{
  "n_head": 10,
  "head_dim": 32,
  "d_mlp": 1280,
  "activation": "gelu",
  "norm": "layernorm",
  "norm_eps": 1e-06,
  "rope_base": 10000.0,
  "parallel_block": false,
  "init_std_o": 0.0,
  "init_std_down": 0.0,
  "weight_decay": 0.27,
  "decay_shape": "linear",
  "doc_mask": true
}
Each number is 500 + 25 x the weight over its row's rms, rounded and kept within 0 to 999. Layers, rows and columns count from 0. Numbers have three digits each. The size before them is the row's rms in percent of the matrix's.

# up: layer 4 MLP up, 1280x320, rms 0.0705, rows 1191-1279, columns 256-319
# down: layer 4 MLP down (transposed), 1280x320, rms 0.0702, rows 1191-1279, columns 256-319
up1191 098:482490487484542507526551526505495502488503496503523537477521513486471495443496542488505476470528518496494509473466480476479489467552469471509501473477478480552526523490485527530488500476518537
down1191 112:482498527528470494487547492518517476490481530447502474503503503520551486500509511510512474481473465534517474492517512490478437529479550502475488486498526480526498537480532469498498477481528491
up1192 094:472470448467479506508476526556516458538490494507504539538538490496457487472483503483469472519513513482527425514527486485498510531486516457488484535464517489524490499496450488518523467470478525
down1192 094:495502469535447511497484540543516486479523526517524530518563495472476489504537501506512486469478487486472493478467502508470541512540511558471478502541501508483488536458487499529522504494485462
up1193 096:527487520485519511485490499445563506511495507483530527503485419492491470501466479487472478474515465549516483445470509516503483472499513489492510449459496494499506542525528483522538517486559504
down1193 101:496472529522474487479509512534488504501495501473498501473511540482465472517509517553496525510481509506490488485528491515498526491501502507503541517469487484436492500533490544522510468526488507
up1194 111:502496495466494478529515516467548531523465495519501436521519473495467540521502476496491499518485494502436468475523511502515474492498471510487506510520483471493508496523485540518505516493507535
down1194 107:506488509550482522479471487502494486523531461488492511515479495494495494491447494492493506499479530479495512530502513499511536517531504497488521501556491505498564502518501490508534445478466491
up1195 095:500484520475471487494489494494493466517484467453462483481508453472516527513503471505505496497496486512462513482503549491448482493524510495519557481539453490494519501529502535520519516475474506
down1195 093:488506467453500527511512479495479501484486488509513499499506502463493511496494507520472499521554519504463501488503483535508477494493494467525534510504496487514539534510489553523505495502498554
up1196 095:535475517532508496486470472496522477478546491514516470553527474495472480485492492478504492499510483481511500525539500506535472533465474507514530501491521524474496504467462514469475501490481465
down1196 098:472513494475490515552449533497524510510472473491454487448503471502542490443463507527486462490490484475516512492498521538479526559480470483466474488562558474486481480512477563463500486480542491
up1197 095:508477459450521507509494506507470548509497485503510492505501488468506490532463462474462512453497491512503500513536536512487479513488507481505488447524528520458475520462485504467528504516501521
down1197 104:515505509496532501552529472453447494510471526499496522532531515483525529521469473498492499517543513475483505502490531476526540543473491485504511500509514525500487489480491496436528534517492487
up1198 095:562511557472532524473495506460500472515543497541535505544492523493540465484478485511473491466539454511509507510520505497526492504515492515496462546471473511494479518478489506517560494481548470
down1198 104:520481522425547524468498506501553504510537512506506481533524536513518486522502496479470510491535515499496529507534490511518475531486482480484492499475484499533550461532485507523535482495499471
up1199 119:513529492479520490497463492552477501522525499459523514492449471451508505458503522491499533464505507511504514529458472499518508482506503535452474503453544477546515491494533519528470498471508465
down1199 105:503528439492516517540454477537531495522518512495507486493496480448498508472522505498500505510497489510531502498479520462484520458498500485478461485440573449533516541530462521521480465493474464
up1200 113:513550538517506467492522505520460507502453520515498467494446493479492538468471526514505470521523477496461483489507527540503497493512466442485493510502482463546484461455481509513508552549534518
down1200 105:492502492541527527523529514502481509545528528558542515514485509518469540533519506507550482545497487442510466554510491480539511492518480484531498514531472521487530531440509497469491504491494508
up1201 102:484499515495546493532433513476474510491449525518521485543487520533520466481492493491509531534543526500493492493518469488499486476504512486504499454517522499479500497559515494544478551504512497
down1201 104:463550496506539494502506436524496522494490442494440473520513502500500497466452518488476527483559523527560514518534490514534463516499563485514525462473507487496489500512498488520473480508475493
up1202 109:504501528497450508499497498512465488492491480471513481523485548508486509485479492482475477535446466555475478551506539520495524502466513477549511484503496472517483510498535478537548498510497500
down1202 097:509539506511541514478546492521497471527475496502503480510508528488495509479484518505507501541461478500525490480498506506517508521552505490521449479493526452507454541534509455470519526496502501
up1203 106:500524536518501513507494489493518447470476490530496461493505505510499500481475496542536482467496548522512516521535523462489485471513514502481537518507511536472483494543493514494477545490481480
down1203 100:521505501532495509531483503523484494511459511530505507502575493504484455460507500488525479499548476503480526518504476493436515440508526492530483500498488540527486502487528524512509524479502467
up1204 096:472525529470475470480495529457481543530483466450510491551537464537537469522484518474517498496489519490522539483571523511503512482450427508504498574462493497486502484505502481456502524464509508
down1204 098:494498536523501466499510473501471470491512465546496503533497508469488472487544554536514506529517496495505483516478512482481509469523513538463520499508481501484507535498520499491487475542520494
up1205 095:484504511456453480480518513486500487516524458522509486483498509489522523454488500516498461474482526528568513489503520542497487491475505482491461525481528518538509474492494489499499459461517477
down1205 084:510477520537522512481492515491487483480528507535490514500490497501458484526485495522500524494489524472487472528495503457503536534526494518548491475510484485521476537535460463551489532533473507
up1206 098:526521485515555523481527468530490480452520520537501527512497507484530484453535488498574505520520514506517466491479515570533474500529441490507498500493498466455498433546488484490493510467478508
down1206 098:511515476522503511489490503506526486482471563502512483502500533530485506484517503473465461494488508515501491487474509477504477490479481489472498474497470503455478505508510550477468499504539549
up1207 101:496481534495484513452505505518507534521472519503506530503528483502506538493471527484505470503509524513503498483480512491517543492474484450460461497500519473521503493473463499460444496514510499
down1207 099:530540568536498455507516492513514474503536489481449498493523502458500500505522517493503538512510514485543530529499479480536482503455516532520526506520481493512506490452525481511517511469541490
up1208 098:472459541527493478516490559488496532476478520501548500483511500509516479526490499531505510486508471456518539507498477491457482523490523506474466493514517480547503462511494495524502514515455476
down1208 100:510513538547488502487535493473508509476539494469481519511509546454489504511520533460520460516471502532483493485516481494515489517504491444478510513518498479536483473484492524475527482510533469
up1209 099:487476491515510491489507521527556487509508473495515466502473502477469535486488459528493512521522513511500510468488518527524470526546524469515451517509500495525533495502445483498502533470503488
down1209 102:501486511439495503531500479492522515522480478513489484536510455482493476512490534512535501535521524487503511491473478459478469503516471541516471489478521506469482521451519513488517485441488503
up1210 100:437481492477481507492501520469457513491489506484477523481494508486542557477507498483536506516518478469463539477518491502500458504482503495519444521507488540500484504485520509509514515491519514
down1210 089:515488513532461526501538515532489513531459475509521531519493508477470442497473486513481513493479494531508480541516463519582487450474439516438536510481499479492527488530522532487488524473492511
up1211 098:497484529510477489495482532472513503494497480487535456481494484497475477487466529464503482500488536492504487539463472499502490493493484476484475570503461498500528505506492553509513525495483504
down1211 100:472468507447511490467498488503483466486472481527508523472526491536492496477443519520494469507534515476521505572502485527507443510519463483473524527520513502492485497486546513474484508517483519
up1212 093:499537482517508479528502470465462489493568504485525483503471466513488477520452499474482498479510490506458487481502484537462532481456472476506514517518488512526516503458494521499475480494514504
down1212 099:476490516516460505477491495485498564526520490502484501521549505536503500535545457511457484432474486542494492510501467559529472538466526455511529453507530528542535515511479488501488510508497481
up1213 097:480524497495465511464470501493492475497506471449502514522482500502504488540539484511494520487475515519521507513498479530500531535496483479521514460503477514509520515496505520488508506505511502
down1213 092:509484477560507450468462464509504498506513472511516472507478456512474509483508517500558497489489465508542548491518466492504500501520492518528503498485503468514488483500525464475501466505486501
up1214 101:498515474478486492501493506491526483507493512481500502528486500466528514497512490554513512520505538521497515494497456499535488508534516500507483450518538517480567514497546522491505515540510501
down1214 096:482510538546549489509453487520545514526488499526502522509509566411476480526511509534539459523481495501521547504500493483531514501551533489475492484481489522483571470494514474486495547571478500
up1215 106:481541535582531553550489508518484490530544525490506484515533483470472524461523486479500506479511490515473495474481519495508456492487510478467513536500475541514526481485482526507498532532525544
down1215 110:510582518532538523493498522490492502462523523530519500452441543521466484518510478476505475520495500516504534540523495490488536492536484507474459515450504472471474546507502511514501529515458464
up1216 099:505501483505507487502481466497499508494530462490521499466495497517563482486526469485468595502471513540492480500488472525517508487491494491459481500511507520504480528481481488508542478489471502
down1216 099:483479525460495482457530513566504488496551540479520479479525496509479469492499498520450531512496480457464495450480517491495508489528435556493552510523466536504500510514491487514490491493468530
up1217 099:529513503473490451489491555452531503490500446506535513542500530494497507544514476506483519538519450489507522497504521477493498438479510511520515488554458489503518511490487508516497514537476504
down1217 099:468493471492508493503519533474492515550516502564510525494485517465487468479457448512493531495515461497535475487470503535517490498504489503493490447514441498517517488553502519560547492518490525
up1218 100:465510514447508482466494501489521488466515489500474501492521514469503478494500541480507491493483526490495490529458476458475530506509512491521545487503473520504494495484528485489533530500524512
down1218 097:520468437510537526495478524455438486470511485494524504509495475465525468521540440498493503507488532502522495498460497495529489540508439515487477528520488497499493439503503461475511493499537535
up1219 102:473491541490516523517506510492536524514484523507512523527531543492494480525474474542498469485507515497551456503531530485472518504497473480517513541490468501486503540539464532518447484474491509
down1219 104:525524490508499497538486549509495545486496508502513504505500512526467461506515520553536496508494470472475557516510524479512523532484482489482545551480492489499487495545487471492525507485493483
up1220 132:440526487490504523503508463490504471463490475533485512533491502483531480489519493530486487454522506472557480515493466490482495558493496453510505530505454546506532512484448476503530480527524474
down1220 137:490536466478493520503488522461501445478471444500470534489467490523535482525504525501465518489501512485524502545450486497475505508460514508530519501529480516460521496519495502515506492531502455
up1221 111:533544529482439469497460528484510485514531495503509470476488523517486450484478476494489485502503520500516525483530508483485502512505522487464547507477488523579521544454474475492447460461500524
down1221 100:514521537503481533472512534452535551519532513577492461462516500497460542501504496503493519481519515458481465514480501508528490500493516516500501513480449540530507493482516483498515516508509508
up1222 088:486498511515514483477542493540521471502471517527517494513480411501521528522470501491490514514489472498519510484495441462491484514489463516480514512498513492476507484471529520472449532491493511
down1222 094:482507525479488519534503476510515501469493496470523504521490505518513491493479508459488464493497508486486490463497489538495490477481513491525525535493506451487488479508561502468486463488469473
up1223 102:493531515472495532555470497519479472480471474461485507470496479511552479510470493476474522440501496519507504497483516514452540470504481473490506464471530501509553514523485487496458507504496490
down1223 105:485508475557500500499468491507523513468491459508519478519503487471487465537478479540489516520524497497520471473489506526523535543517497498488490489511428507475501504488513510469512499499514498
up1224 097:534527485492523498475532528545498464492478478500494535523495470489515497480484476506501477479520535489491508496463517506476460483540499545483488518469514475493543484513532506515496538508495497
down1224 102:517471495487462546492542491487473474491511482529515492480513536503486547513483482518527472480461489502481531516514554511472497501523507464480497488465529519477471533538534533516455477525483507
up1225 096:487535478509507449518483492516480483491461493498512490508526460524522490469543473488502544535538485554501502534476472515474495503501477492529513439493501520475508499541511498500503525576458482
down1225 100:508546492523506510520526503484492557489510457536491500479502514507518525511505499509507511500490473550525514486541473461529526545492511486535566464492516465493499443515483509471505495479484527
up1226 099:458512475512462516517483491461498529497512550495479522480498525510499514501483493495461464439504530512487486475493484490502526500536492496471486497466529479478499514501548477457516526522531451
down1226 096:484530479456471522508517475510478490505466463494464502471501450456507512485492497507514508520519498462515508501478475486501536532537476507495489487494476489498534509533521483506467495518508505
up1227 104:522534482488485532487518490461513508476479506541465502520498496531485506526515532489486527500473534487474477512473452511456531489495511471496450542540527468492503460510518516493491483456525524
down1227 098:500493485522535526508475520491527500554489499531498477500482503513477528460500491539511489502514465488499493476469525556471511547513503496486482435466477458515521517525519488476488495492462521
up1228 094:516505544481487521502508475432506476510499468508483534514482503513524485474527427486508516480501524469521467528489475466540464476485517516484463487474504477475488548520484511526528530487511526
down1228 103:530522417471447526500472503470496474491489496539489525508456517475509469484496531476520474492542488537461493516499502459482538510469497494488509497474525481488478508477490464523448478495508446
up1229 097:467489504466483468539494497476471504480488501468532495458527445495497504508484515522460520482505482455502522486493517492497512505515476469539516555529525517520486527523481482531516526538512488
down1229 090:467460485458473526518480460509519502481503456533525494532452521509489532528523542474516532493486532498501505519500521469506516507577501458525538479490467492501508518487519472519528512508506529
up1230 100:473494513491478524510491474472502481533466468503505500513525493527474512484513437487457467486493490528465503491449455470523492479501503494558478527496515524503525516507480495504465545505496509
down1230 104:490488517497512532499528429478486483494542469482523485475530494511500512486460471441484510492497521536505512532488523503515464488473493517449522491560491522521489477524493487494470512496456505
up1231 085:500486507473534503521497490493517494475504475519486506494514466461517505456506498488491498518543514499509489525504513493528522489497523467510465507502506475497467445491490479514521454499516527
down1231 095:461533464507501561469532458513513518511500482495514495491520485514485523484487513526521496496530519481523456541546508467513460486511460497453480480481496466450492469493529465451484494497501513
up1232 109:488518491469498457494551487488472497489505504480468514544492493508471496553517496501529513507509515481486492521509515474454505494509543475505505498530529546524498500527470494470482490539489532
down1232 110:496477528503467484515492511497535467517542534431485497464526482499508483485476466467499495539493502508478442504468516508495480468527477501506510481514492501502493481521476487514520523524497493
up1233 095:519505476500502466525534518519495467521464462531456518474514498535500436425515523494457504470495494497488513522489507487473532469476496486510495491458517471471491481510511531533504495497531561
down1233 089:485499532492465518539473519529547532518494509498491535498502536470494515536462493507515491442486531449547527478521462463536525492503502463509503481524503493495493523508502498534483512520479534
up1234 093:476469504524485494530495456467530489475502498483507463486499487468494476528531503486495470508523511503530470466500456561478516506454483515500511480505478504484545492495499502537511466454536531
down1234 102:485508524551498499479519441499501491490457502532512500507480487487527499550505484502501507467504478482473456494513531513493499541496518491475484521495503518468475469537508505588520480530510484
up1235 088:514516531523516478447506487505478518486515443516504489520513462472518467528515546539477523477468472536473471536499517499497483488475498504522504522502524511527510525506497534503493506502496509
down1235 098:496453506506530510482487488515506513567498529503468474500537557508540488498512500510508523494534538533531524494476504525484518473493502550489487462502510534459516492516503482524456482513468494
up1236 101:505522535482437540514502452537477486505538506526472507488490511476512518480531506507502497515486520519495488488464540546491511520504519434507447518533477501499512500516523518502478549467473505
down1236 102:514518528451499515493495461510519517519499502503472513538537460536524525482469503480533491510503518492495498515501504469473512501508445469478527519548517447487537533494515449530514534504511490
up1237 110:509484520506507486495430508523491527493498486488509531520500501505495482512490471499484538504517508515502492509462522487473525520460460525509475464522495525485512503517500505520517506501446486
down1237 098:521503517517499477524484521529502514503512469588532509490467486523477466469513487543476473486540497484482517547434496514521527508539524495493493493516457548486491501506516486534521530531454494
up1238 101:469493490479510508515461502481472535493529513498491517456498488515480485479475491475461495502512489478514519527482483518486561516520504498512539508537570423564492525508514467495475496539548505
down1238 096:507483488510504524500500501513479511460492508507482510505482480471499545515493524466529527488540532462503499505488536514489508463501499514486531456473534563501485461485508491499486463511493469
up1239 105:501499495472490476495452505515517516490479490508494469472491494510564519540511517486479492486516493466549500477499509447541530531545529464458470508556525483472494544492483504501528506538550539
down1239 109:490483487527494501552509489514471477495515476482518536470512560510528499514514532479487500491480491508486496520533543479510517490489538496503485545492483498464502545537494461485484490461541500
up1240 101:485526563485494537549504461498498463551478493492505538509495524539489485497491461526481507480473468504517509502506521497528514493516510477490513523496477473464500505527476492481536453484481486
down1240 090:485479493501492449497468521506531528517463469504490501463511528476490499497499506465517471490512550532522466469500492496531497496509523528477528450499515488507475490501558512519491463497546468
up1241 103:490522535511432490518475499478514509500482490508522525522509517481495474501508475486429483490513525495483494479555478483521519506504519483498495517487497536515525473469481471480538477478527491
down1241 101:492513548486521523450520508474500472490509514537495520496448491558497531517499512472525523539521505498440454535505481480486495517487507505486476503492514462523493527481534489484518509468468476
up1242 102:526492523520524522477510499505505504473516502479519451521489497510486481550465512496507511527518522542497469556489469462476488494501494493459483506507501496527515454524526453488493498493443526
down1242 106:493456532466549494472500515494452493534450504488493477548499541476526526494514515491493474479515457533493507525518463482521483499513509495474479432522505526499501495546494522542445490512531488
up1243 095:491501501536549466505480492510478512488522517493478434501521500508508422498482516493502519451539530516488492556525469504482489497513506499533474528483491528487482544538500481514483499503494505
down1243 096:542508482493467495487538506489500507466507502496479504509463526519505506466536496502547468531509532526527454482486526495475533449496494494447510491490569490490517504476484470467513531499464487
up1244 101:495479478521496515503540475544523561487520514503517487490497490501518484480496462504523472503494496460468479493540508515523478462481474532482489530491469503503547488474455543496486479484499515
down1244 097:478491473513553502496462510462515521483511487527477519426516536502522485487528512460505480504493499528521488491509486447514537517497512431510512464485533500545518478521522473504500514501495521
up1245 093:471505483498479506490497489443448489533518515435478502475505534524511537499528540489499481515534509511537478500517478449517539480500481474475480514494496518439567471472483500520498514470485488
down1245 095:508488463510505562471450469477455465542506534488496465524511497464487534528495568543524520502522522483497505481489502506510541503472511516499497539517528472515513490518443457503482526509469481
up1246 096:475522541522464504495510493491487480537503528546480476473518527535508498533456450538500531469486483532521521495478521502513537471507503507546448445484461502486513455536528488497509503493516516
down1246 092:566469497470530491547493445511508502494503492515546544502524517456459523514507471517523480521492480481483485537471480499482510487533519530494484497515499543477482513510476513474462497479507527
up1247 115:499515497473484463540527503512508465506509526518487441487487530547474482560488490476474463491463481479487505482534507513514505511515557548545474471511500507529500522474491494451496522491507476
down1247 092:519486504491475499461531487467548483523477470490539468478489508512505510524530524477498471520504490543551539514453461530474528503477480519515469512493480502505507465517485507486503526512451509
up1248 097:437498538491458461469535464502511513433537514455519498534499463529495509455510497477523502494503518507538513471468565480496488506499477509524466493495497532475509553482508460488498529449518452
down1248 103:506513523482514473509508520460464469543508474527476462517511463514487521487509498531446470490545484506505488535527510547538442496471541490490530500461460526478534515526460512470513472546466556
up1249 109:481464483487558471538496502485509531532508491481482463551478474496501488526540503475488459498458464477493517496513524520492465478478537532517504491497549499499475495538486493485504494506557509
down1249 098:496465454496482461482512445475454489526516493500481493498475471494421476468410517521574486477501443532467502501466462511516517513487486495474503526452435485497483498571493531522484493545500487
up1250 089:457493536489511504573483478507457478488517482538487454446473454502539506515517488491487492491548496498475478505538500497453502490460536494477531513531497459482463510478497481542504497478487526
down1250 092:523512479475504497477459448511484489475485495563514490478525494462515484507496508516489527458495528472506461517483526486531493507485565476528454491487509472514496497488512498494474471471474497
up1251 088:483467533523518480518463569528540492515531517534506472477478515485493471462511477486478514496515562510480478479514479556498529541503477547529464514498480529490511489528503495493500485478469542
down1251 096:531508466453480449506517499484454512510478507520490465518505483468503489478532462552507505482459549564490459506515477504492485530528531514517487481488519473499464471497519477514474535525492504
up1252 090:512525463543502447499504492454528527484500500501520466485499510510456461454515518498497487471522484486521519487510475527538471492500558498495526521494507488494510503478537488496506472499497500
down1252 107:527527505543511529514568511503490491484493551555490439501495536550494486450493534508481477490513484533541485498540494521508470507512500488533537542480517521489523506504516492467522542500494542
up1253 104:480514533478507557504500504491451473511472526480510498547531499518504492522504530524503501520499510477508539526513477512502481462469544451481529500478498501526501551519492554531504510526502516
down1253 107:477504482520526556491502522472477529534489538469471473505498485520492490510484477509496496464499482478531487474512511514478482472485492496533491523522532531482503473558458533433539520501503517
up1254 094:503456520485533497519487476504539524491498535474512516496516539490498507515503526465509547490549512514457487478496516488481512465482477491523487485478467455527490478518499464509530498450476488
down1254 109:490528539523489482491498485452509538443512504495513485504465503512479476503483523498524506487502497520482473481470546499519438443493487533539558520509501500517484522547509516473508526501521468
up1255 091:537491529494529518513469501491484489546489498503513517503544454440480490468535470518472473461519460491550511485454509505516469508485494498485517449476528525530536493495504500486450474485559532
down1255 091:501494505477492474500528539440464546518523485490463500478474524488523510474503489519511473518464502488519491494510474513477513501498465549546464546505445521483464531514522488538501464485471482
up1256 102:519520471494512485519504539507525494579474477527495489491490487528454495498509508500539482458484539484537457478511482489541467514459504462495510475469513452513480538472460465485515511455472525
down1256 110:508508472505501493494516508506492517508503494443525514527500509501480529483489524485462520479511495493519502508496494506479537484513476485533464530478524503494472502507481508510493490540576500
up1257 088:474489535450472489484451499497487542503524492510484432471490496467491481521532514523511504494475517518484482498495520597534528460512521529447481467479499491522550501470504488455495478488507502
down1257 095:456469508475500510512517495472505493498547499481507525474502491476516488485568519505495493516493520522485482497503531507525529509529455468489489516489493462474502450492476462456511504491489507
up1258 101:536476529512483462474484509484475473499545495457458485531494500485485492505486475472506494512461513507478534502525489524464537491505478484532477501492548498492479481442506457484477503492460470
down1258 099:516537491481509500470498472486520535476498508474523510466482456530460549507529469497505510490483545474541477503484474504514507530495509548530518483505491490521482473505495495525490522498479492
up1259 102:543530502536471446540516506508500510503464481501482469517485487501512487451517460508466497471525472502481497491518516540433524503507470463489508491501486466544507495477518502495540481476517488
down1259 105:521460495459497496495475465509450503494475507531499484532525532464475503574538515478494515491499542503536480484492481526522498525503503505508491500508447502497490444518519509510449486490467500
up1260 105:540495468509499557493490504482538511523503495444502502504467475478477523512508519488522513518511548474470462509490470529513472539523507516498519504482543499499477502549493480484525455497502509
down1260 103:483494533496520522460478463532509509471499525501504521507484503521527524511517498453496473509471507484527534495505452492512523486489514438491455485501552500503458496504532448529501568556476481
up1261 097:512476477502463503473505464491521504471497471485452492507427474495511494513497451560505504449481533457511497506503472520534508511496508522471483463558532534526492491523502507500478475462506521
down1261 085:518509487475517512498476511451485503487456492523495499508505479485541531475509534528531502518496535479516485514506538486489495481523496529501503523467450489470539505504508490487461488502494449
up1262 096:432505480454510517481488482509500521531519553475475481574480509571488490501515524487488506461477514500540491512501543485520456491543543531508475528456491534492503514471532488479510458455522484
down1262 104:505542511463484469468488503523458525505545514534538496489488496527530477480502511536466505538461510482494492528501503502498491524538561494494502529481427540472494480506494479474470484498448505
up1263 098:491532495477463522434518533541458480496474522502459520507465503515453535497486518526490447509480515513522480515540526493499566485520489516504472509510515503487523505484475523523525486462500512
down1263 105:483527519490503522475453491512505472483500480463513500501571518496516512494503502479475507543520549509472504462462508476482482406430556531458506485509528529496511536515469503495509487497510524
up1264 106:536530462539466512482481477536503463502440523499455507521496515486532515499462527521497513529497507500508477524517484518478489513518526504514500486505495489505544510514497504539492494528488499
down1264 098:524474541519468519553482500514481514537453515522502518499508482498580515523540502526480507489517523487523479479483470506527491482518539501506499477458505485498460509468439498515478488489508475
up1265 101:477466486494505486505501511448510526523531497453479477516507515517468501518489498521487511487494479513439456491523489528500527510525516504543496507527558447487498522493477508532524513514505478
down1265 105:524502465522524511501491507504509510500530505459531491519540497471501447527521489488522509526466462552490499527517469453505524490523475550536533552449503500523475493455506528523497484546516494
up1266 088:529476509475523473454513470489481481508480495502495522484481473525497481510461529524483523513509498490508531539505486491529480479505509476564483501505508507492545502498527498502479519456513552
down1266 102:526476532511496524454481481502473502494468543479456514473537459517527517524511563513503518508459489514471527467510492510519473482503493528540453520505480533500500536452523464530453515471531553
up1267 098:445484501502486474516466477479520478506484511529502512518466494511546487498555507449530485521490524492476516483482466475523506485511471471504476483460508503502500494444474489512515517483475484
down1267 105:531479477521525511521533521500478467468489473472478473549492528555468553510474497471476479462508485518517485497506489495468470508500498512469501489527512461528529517471485482483544508452515503
up1268 110:489464511519491514540467494474478474472439486485457486516460459552475480508552508494544560519506503494467518511497446510527450512491543506521545513512516482450473482513484512516456516477484483
down1268 109:492536464500520504476494500459525468484467444420539515512503500500508495504510501485526525479505499468518492502506475502551483465547474525560474501500551482473480531481496494499500465450473488
up1269 096:486509498480486483508498467532485484519493492503508501527497481514526469504562510503494457531452539552501494486497498461527492460493470484494502516473503468477516534524472517523530494520488544
down1269 092:531478435480509483474500485493470480497472485470521488487482475514470490467479483549568498455518491470485521469502513455533459515497501521492514496494525545520516502498464491501499494548518503
up1270 093:471550540479498534505527499480510455497508508491510484480499500501522476486459548513498470495533488513514500469518485483472498481513524526455538525491499489529494517522462504556491513522492494
down1270 103:505534488494461498480448519508491461539523498458533479539498480474511537426487500527451509491495492543490494539555509476484515496480478473518474478504485475519536447462499493501451459469484500
up1271 093:478522527494465463493465523509524537516520508521508500562495503517470485480471483501503483477503484496459506512492505514523516476521508484490479429510522488480498523502492488501491464474504491
down1271 098:506484536523494510482504514470489520512505511488463512528532463493515510504541492499457518505493508533473488472484506537476498489486513484522449492529466534468488488490543496436520418493471516
up1272 100:467524539480490467532564485493500496508478517472518495486495506503485492476560504524491490489514472480509524520499517505488543538480488516490502478514506498516505448483500516492478531466459493
down1272 101:493533522500523498485473506453506496463483468498491482485496565523498516497487525527529525537454538509477497494517531513476525470536494503521516490474484480469504513533497510499530494490490473
up1273 096:502492481505547507496497466507530525515492506540474502538462507481501478489484497458522523501482512510510512494490460510515515503487509512488474488469424503500502511485516539510494483526549457
down1273 095:528526544571499537522494495526488517459492520507508501576546513463509485514533548500500496501500485532503547505477526464526514513530513509518462532475485459460499497510547504540492482491506513
up1274 098:513517528540487539483525481487537484467467508529517527490519510467472483532487450485499478464504480508497494486454477472527493464446535513462460450530555509491540483495529488489534482522466522
down1274 098:487494519486493477521532495480480479487517522526506533483516461468456503513467509468526496524486518456472511480489519483523523538500503454494508530524473533526521473514461461478505555483511482
up1275 107:491482525446485495526505518478476473477487518540489493483523549516487478517521503537494491513464524527512459522526501511494497469453513481505512514503508495502526496478513463495472501511522476
down1275 098:543544458498492483462550515542487524480492573494502513490536507547483506495508444444497547481465519459476518525501484540543487484505572487499495511465496512489469469495506506495500520499479524
up1276 101:491531479496481514537470487454473533498477510462540469499471456509517483532487486500521483514479519496491487524502507505519503453485495506487521506497477518525509501510478445544529511541489492
down1276 099:503528526505552505500546471505499505466482486517543485510520523536461516489460534525466479527509471473502550484479485488517496500507514493531508437490500540523493504512539474470474544502479496
up1277 094:490460493508535482471487443475500546488507505490499471516477488521497455526508492466553546489524514472488476473483500508491511474511535495475481440492490489522489512496484516487477469496507513
down1277 102:477488516493491492462484492524514515511431489554541482531518500506536479534495530499555519510508465489511517537450493500516456466460504488522493525482467513481488483476537512479515484451492530
up1278 088:488478525505491494505536494498523520511523493530447549492458477508512533479518478509521492474509480479489514516486532538494507449512523490508512499548496471522516455490537503482480472506469543
down1278 091:481501539531545493520466497517518468501495526488488484516494509560483503528520507539484495548464522481508483545461497494485487497487519479521504496489479511499513455504512549501476544484510490
up1279 102:492487511498513549518499484515487476476516500492504516531508513531471486519488515452482500508534474500529506504482532475495499490460503510489503526488480490483505539509462497495547473506485494
down1279 095:488535486490551473508509496530519462531488477461532523512506510490509513507493510518459509507486497517500534527491519498508559472541529486525478531441485508505483500493510476528487501479490475